config.yaml
d_model: 96
n_head: 3
bias: "all"
tie_embeddings: true
init: "normal"
init_std_down: 0.0109
optimizer: "soap_variant"
lr: 0.00884
lr_head: 0.00766
warmup_steps: 200
schedule: "wsd"
doc_mask: true
steps: 4773
Each number is 500 + 25 x the weight over the matrix's rms, rounded and kept within 0 to 999. Layers, rows and columns count from 0. Numbers have three digits each.

# v: layer 8 attention value, 96x96, rms 0.398, rows 84-95, columns 0-31
# o: layer 8 attention output (transposed), 96x96, rms 0.373, rows 84-95, columns 0-31
# up: layer 8 MLP up, 384x96, rms 0.317, rows 0-71, columns 0-31
# down: layer 8 MLP down (transposed), 384x96, rms 0.336, rows 0-71, columns 0-31
v84:509486478534483530526509500493495514514488508503478520505493483489509517524521458481471489522487
o84:497477527488471482477502510509503487482472505494512491522515499515491506510498516521504548486521
v85:496506533507506491508519531482494510498519496477482525493489498517518526507517520492506497495519
o85:483482484479497529484460474508490484483497513470518470498517493499489492517496478513516482512494
v86:486484472503480493480513493507521489472511508504521505501482531515494510510491481523473502494497
o86:509497492472492481502520514470485510526504495501486489497495499490471481507508519515486497494500
v87:507476476481519483495495519500508509477494499477491495499491478498483500505504520495514519507475
o87:502523491490509502481508519503508504508523500497491479488489531508511517479513518481491509516507
v88:516494488519514500507499481479500516497507482471522495502503511504515509496525496493514513485513
o88:514501515494502483511502474498477456498503497498483516495479500500474531522502504525494510488489
v89:509500509494485497528470516506482490520484514519496487506523544520512494489468497508494478484529
o89:492505510501472497485500483511519507498503511517517533497501487493496494516508495502478509536496
v90:508498522498467507475466499489479508506528508526489498509519508501504510500507492519499523482493
o90:513497505515512502511487480510510499490483513513504513510484539478510476536489496490510508532498
v91:509507498493489496494495496502478479486498507476516518504495527496513504497515527505442489494480
o91:501524489504520508496512496506500508510496529498496530529503482513500510496491496493494495487480
v92:493490502530499498498480480522484484519509499494494511506503481522503474520520515506508477481496
o92:499476506477518507496502483473503512493490494508501499514505503489500511500519483500510512510491
v93:485501500503494497479494504504515522503501496502498490509496495486504492485506522507502487498492
o93:518496512507517517504478512503496510497491525513484514479497519488509502489506503508504507516521
v94:470516484488531497492501498491497513509495490531497509503491509492500487492491484501500511511524
o94:505487520489476495494525489500502487487497473507509487506513491486506502515502528502497510498508
v95:487518510468483508491494469482510512471505530495500506477514512511500488494495484510506526480473
o95:478489502493498525513502513523472500502462474482489480515487497476496488499485496497485486521492
up0:514510491534530505478487456513503474532550493529543486525509479466480521538474569518524477517491
down0:539503537494459503489463537510491517500522497508477548520471485506510490477511528521476526527508
up1:487486474514514516477543533506526501520494487549532502501515466506526535564485536474503534511471
down1:479458541520488502531455457495486465476457483475467507494499506515551469491481533515532503521479
up2:544495481552474545513508507495501507503470526493526523438486453517457512521480478547510520552530
down2:483483513541532565506485516571508501469504477508522486467488485481436510526478544495517520473504
up3:479524517494459483508544492527535492476483520514520482494470539492516516471534480546518536495482
down3:507479508447544528519504528513514542472519482453514512534530436501535522450511526488512490499528
up4:489501511491525540521519542520475495502423515496456528528507513519513511514513481478521494487513
down4:492487470535468515539484524522494504543484511513467461484478484485503479487515495515514465525527
up5:501508524485515513506506513522499458514530495507538477493503486495466469529411503471474471511510
down5:505533522482516504539478465518493522550500513463496499524489495493508486481455473476458501506513
up6:500492470534479499519491527535473516515499487589479512510477545506473538518565505434445497499493
down6:496507473531474529484484522466569501484517534466508480484537508516465535483452476487491499459550
up7:514521505522500467490524493461538491490498513463537525491534478493507449493444484535514498522507
down7:506462482506505492524480498483508503499464523503521492490497499491527491500467485498521514522516
up8:487529516463556518513543526468521465529486504510517514466551479484475527523521489527530541525493
down8:454516473507512463489498496547503483526458524537493500487447507522501514483509559483485501509507
up9:477459522465479520517504503488506519461497516478521466520548527518511475503502486529459542509465
down9:537508499489469507494500537495528527513524489501456519553481518497513487484504457504455452490491
up10:504536518521526491511499520517449495533499494494525532498491480517490450506531519505541514509494
down10:557467501506464507469460484503464459503493438448515533526503478491514510485500537457483451472471
up11:484498497474457533494505509447504504479513500531466518531508467488534465490473498543511481537512
down11:543508473467546452472486529473487477552474515492513498477468485514528526486487530485483530468477
up12:497492493510473481487512533495494481489485493479484496527497520555510481515501491502485479533515
down12:509475476494495476524516483507487464492488494536531488484506540524516521524492502523516563503513
up13:460515540481519539525510485508480474510530495521480470490511491506532514504493510503500487518502
down13:529474513521497476523484524535489504512515522455516529477504499500500576478524467518515470526482
up14:460486524472463514534498517534497475490495506510532484487470552544497468479468510496508481487476
down14:473473514488517483490524556504481506497549515515489473493511538500441481538480463521501486479543
up15:519517515543508524532502507532507525529471471490501461473505538538500478501522543528483552478512
down15:468509511486520536492493495513503519522473499518493496514519492475481525515485486505504479542483
up16:515503432497509494522530502486495471479489508446504534517483513464485477580474517476579486459496
down16:463511477504528543488459522468501449519485548471479513505523456511557474471505537505485513468478
up17:492450539484496493503493469468487497513480493531493509485469499494475509511518498514510497468515
down17:517482496520506501474471513485521492506479514501505489477535536518492481539485471456501506522477
up18:529539459507532473504488506489498517517478539471527489529562458506531530499505448532490482498498
down18:484445532459500515489496494558518498502515501480482474473474504459460531477484528502513502472517
up19:510553465489486469516454478529476518521498534508531472447513479502489504457483513539490531486519
down19:543491530478521457488504483480533485501466493522480485548516497522503523494514522499505536490464
up20:504515515543536498513465456539474531475465503480487474546487538493488498472539526521502508506530
down20:533517494492521483515490471473507488497476486477554530494542522483506515538476493455505489489462
up21:518497489516510466522490485457500479494528525519555497521514496434582499490501542495521475475463
down21:508468518480514444459538489479498509472482531499511493521531489483478517517484521490499517500463
up22:516514487495492492484452484516469495492493510530509478513517536530480515436510443530489507520487
down22:493507501485518475518508479486506588441501481482486547491512507478481479471491477500492489540508
up23:495524497491553477498506522552488515467541515495534488501501487519528475467497546538538514458521
down23:491464539509551479487541492532504503514517532482538470515495483535475509506492543485539542492486
up24:544510486485558561535501509507553518494493463553507504487493497496494518468437556530466492499540
down24:499489450490547532541543533499520475534512525501534491490506506487472494566474503466498498506530
up25:454487516507492510493504534528485497511515506494528505538468508507484521505509476501496500511538
down25:525512508467492505494480512479495503554477529489480484483502494528522495525501510490468491478486
up26:529514448482551519533487502501459487479466528528492484480474551520494482459487518491528524520494
down26:477498500542516501498510518501533486504512493506503515446507514451469533504528513497460478510489
up27:489479498502550509487507531525505510484510470516520518499514445529527482476493488541495508482518
down27:524543488537489492477491488481518449538491559511537522496509499488513512504494519462505484550481
up28:438516506503474490502549530494467487453483513495485548465481545488500552499511549514456465532507
down28:549497458521489504510483496513552508516517502494511492524468496504461507504529476467496465562481
up29:484501471515539462464474467522503474512478497530516474494516490483528566513522509459464540502479
down29:504568515502502487508502505500467510499492492517514476494493482510518468486522450510517454498483
up30:466498516494482513475465488525502473511517504509493493493499435545472490487509515485560545510496
down30:484513512573522500466493516513482501490519503510527495502545489506465458545499459507512490507504
up31:491496508514532523506521514500491508489522469481518514515511486493491522449496517464521468470500
down31:490513500488500509510459466491482494493500514519491471466509478526531500559522455519516512517498
up32:478542508527519453515475488490473501523483508479557510460532490494508490511488551528498486507496
down32:541474482487498513485506454468526506470503498548518503497492495488525488496518476511512454483505
up33:497457502558533446515480441486478459512500462520515479538488487504488520495503526493503525488450
down33:494488572466499521495512491460493481530479562456459532489482458525537491557461531495502489540495
up34:481472515526505533506496513509489539456493484484538527457497490508486500514532478466460534507538
down34:544494515445488489562507497511491508562513423502496528549506510541505491519509513498421511489522
up35:493469515482517478497500521472517501470512456547516530526494482484538489488519516553514492512544
down35:489491509514503508481497521496499436447461511472510504481499479553490483487481490493519530530497
up36:509448486518481488483503473495494491506514504543527521518505492490539489466493504520520480472479
down36:489540469548502536489514492516498523491493496493541499529505511464530465560505515512511506544536
up37:475551523494539516510548504456505484507484499541532467496501492536509507479481505512475520544502
down37:502508492522547440491502494515505472479474516547502454489481503481478500511480490530473538438537
up38:473484491509458494490471508492483456519506516503527462512486537506496492508495500483509493539517
down38:489467552500528479499466554510483495462467518515471501515459481504478532474495466476535514506505
up39:520516483496488525535480485533535484521498517526502493497506475487476503498438497525521522443515
down39:501498502508472519529534518482493485465521532485499509461496446462482546506528490498499497560484
up40:545475490474511502502520488502495503507498510488531490502510491442523463511504453485503479495514
down40:550496516531550504511500521525492509510529490528498500492508469510459502541539485511513491494513
up41:529496487480518487480478510493536511490499479541544523485516491480488440537526491472489480468544
down41:500476500495474530483498501499444505502511492481514519479537520507505527466521540515512505544470
up42:504491497493465503495490478500489483510511491490527478462459490527498500479520491505471515457479
down42:512511465501523496535479508530490503461469504493518496537501517487516460535487482491471522500489
up43:448509453521455480492477481503472471494540486494504489478529474484504485511477514509460513486491
down43:487500461508511457533474491465501499514503512485511475488493496493452524529466438527501487508531
up44:520489501484551504506490528535529531517467487505503493531435494517433536535460495537506511501494
down44:505461463513494541525489490494485464500498534452492514486503491463520525511517510486501504499483
up45:457508506476503490476481535497523467525497476569520527489501499482488475485546516540514447477542
down45:514478463509497479519490494487520563497502485561521501481494483515511493479505488488517511485517
up46:499526520468509521487478488493455518475522513535527500514520496456538511531513478501488515512493
down46:504488455521508515475514483514480516514483455549477525527489519482484487470464469449508464486488
up47:490550493499496481479482508509504533504485466494509505489487500483546465490500459518510525502544
down47:506452498493508525482533509482450480509481500466489505463495514517464529460501539498490522475454
up48:522504504465519506465412488462502508534508521495512513533490503478535446447506504508476491500505
down48:495513510514489412490492460509487520478491498483501513498512491477488471479493480545520481472488
up49:465487464543544488566526528489530484548502477517520551502529503501488485499474498478487517497507
down49:503519460486535462482518499488526526498501523557523520492454510508488455546510512444480516492519
up50:479552500510491481520536491518482503491509506535512529491508443454497523506500523477522524487474
down50:530497477501491492533465506498498510491495532482485523503497498422460487492506505529518471490486
up51:494529477502505572476485453530512491496467482479511503495473515495508465507469528525495510500515
down51:487465534469517480492495520465481496518503561482482476459469472553482493489521514497495518473501
up52:499540521496518515524471494492512490509500480463493471459459516468504515492483453474467522516517
down52:517481474499485485493480510506530479486504513505490564455516478533500504467486492492505461481496
up53:543491525480501543530499482498480516468484456497485529479480495491504481546515502532555509512506
down53:496477533521459511476494504522487525512499484530479513488466474488515497462498442477445500556496
up54:525521471485528511517456503495522494532443491483509551505464526547496517525470539482483471499601
down54:506490488550475518446510439572470509525521503485493493424480493496472469476460465484519519463474
up55:508520502493503512516480525480515492459522507473533522496502468497534510480540520494490516483522
down55:476479492513474500497481451511514493551522480518489500464490477476504484470468480523492508494493
up56:484516511502526527491529508503536443474497452472490486531527485494523520490452542466481529495507
down56:550495528483481455439480492498485526490540505581516495470523460494462493473503439483475550485491
up57:534496529499520499535469498515499484496494480509517514494474497487513494513464545499519503499495
down57:506519467514485506520537505520476488507487467547512494487515511511511503481517476502488462506488
up58:487487517511536507531501530463548475483507550484502501514440521478486547547490510494498492465505
down58:501511541490523540455466507480482490475484464513503443479507502539496528486521545504477479507544
up59:488460465496505484520528454512520497486475500498501518498495518533495522443522529533520505474496
down59:518484535526435526531510484481499486495478496496520520496506508459493508497496496533476514499487
up60:543508503511525469504497499518520472500514484507528477494543467536507484448481539525492475463494
down60:483442499522502490513496490484487537524506546493479483475511526513490469423495522532498517484479
up61:519561529496545508558484454504464540472456527521549509494471460486471489514526500453478514518532
down61:496547521527500530525486484482504555483494545511507526478500493487500479507513489487514524518518
up62:472523481480485512485493487495506475496512516486487496495495456582514474494494479500517528499492
down62:483456515465480501539537473521489500497517527517516501453509562524470530529523487482524503476500
up63:487515474507510514483512460486490483464513475480508498487517480515493466537482475476491451508541
down63:484457468493538534501499461492509490486498531502504522493551502536488509499473532469483477497514
up64:512551505486480542520513492495507497448506483532515519511499476480483543495434502441508480507471
down64:507498515503501484504483514537499460502501522474506508460480517456521495486480507489485536515503
up65:459539445465476532481489525483520477489522530514545505511502487500510516520468505494467494477501
down65:503500536483474475484517515507534455517568504536484536537466467544492535494470486501451466539454
up66:510515471477454500531472485466550440499477525497519527474516556509506538479498504506524532492487
down66:529476525530508472480548539483479460478524471495519496512508546495456504516540490506490500502504
up67:502498499485466480499526511495529486503479457523557450489465470461513529500511532491448485489520
down67:506508470480503571488481499495466492507523438485511479497522461528477528510482525490506511529485
up68:516482467508517484563471486515526508542510502496518492514543510467497521497484452503476509538473
down68:482508494531523491503497526509499506500512518523514531455545491495498500485471520503514494465485
up69:480481506443546515543495491512475520510522503510535502487539538462487476491478510524515489506512
down69:524526509506480525531485485478494456474494487508468503511517536532489567505498468537463475498474
up70:502531440507526527492522466478528470497512554495519507509509488518507481519511507482464448541481
down70:490470508528482530498498527491489503486469540459495512509500500542494511479477489517479444490474
up71:473486484494514497508514510500500507486511546511517517533481489524537499493472489474520511485476
down71:519532469514489532510471480502462509519517435475475494470503502470500482480463479461496521545486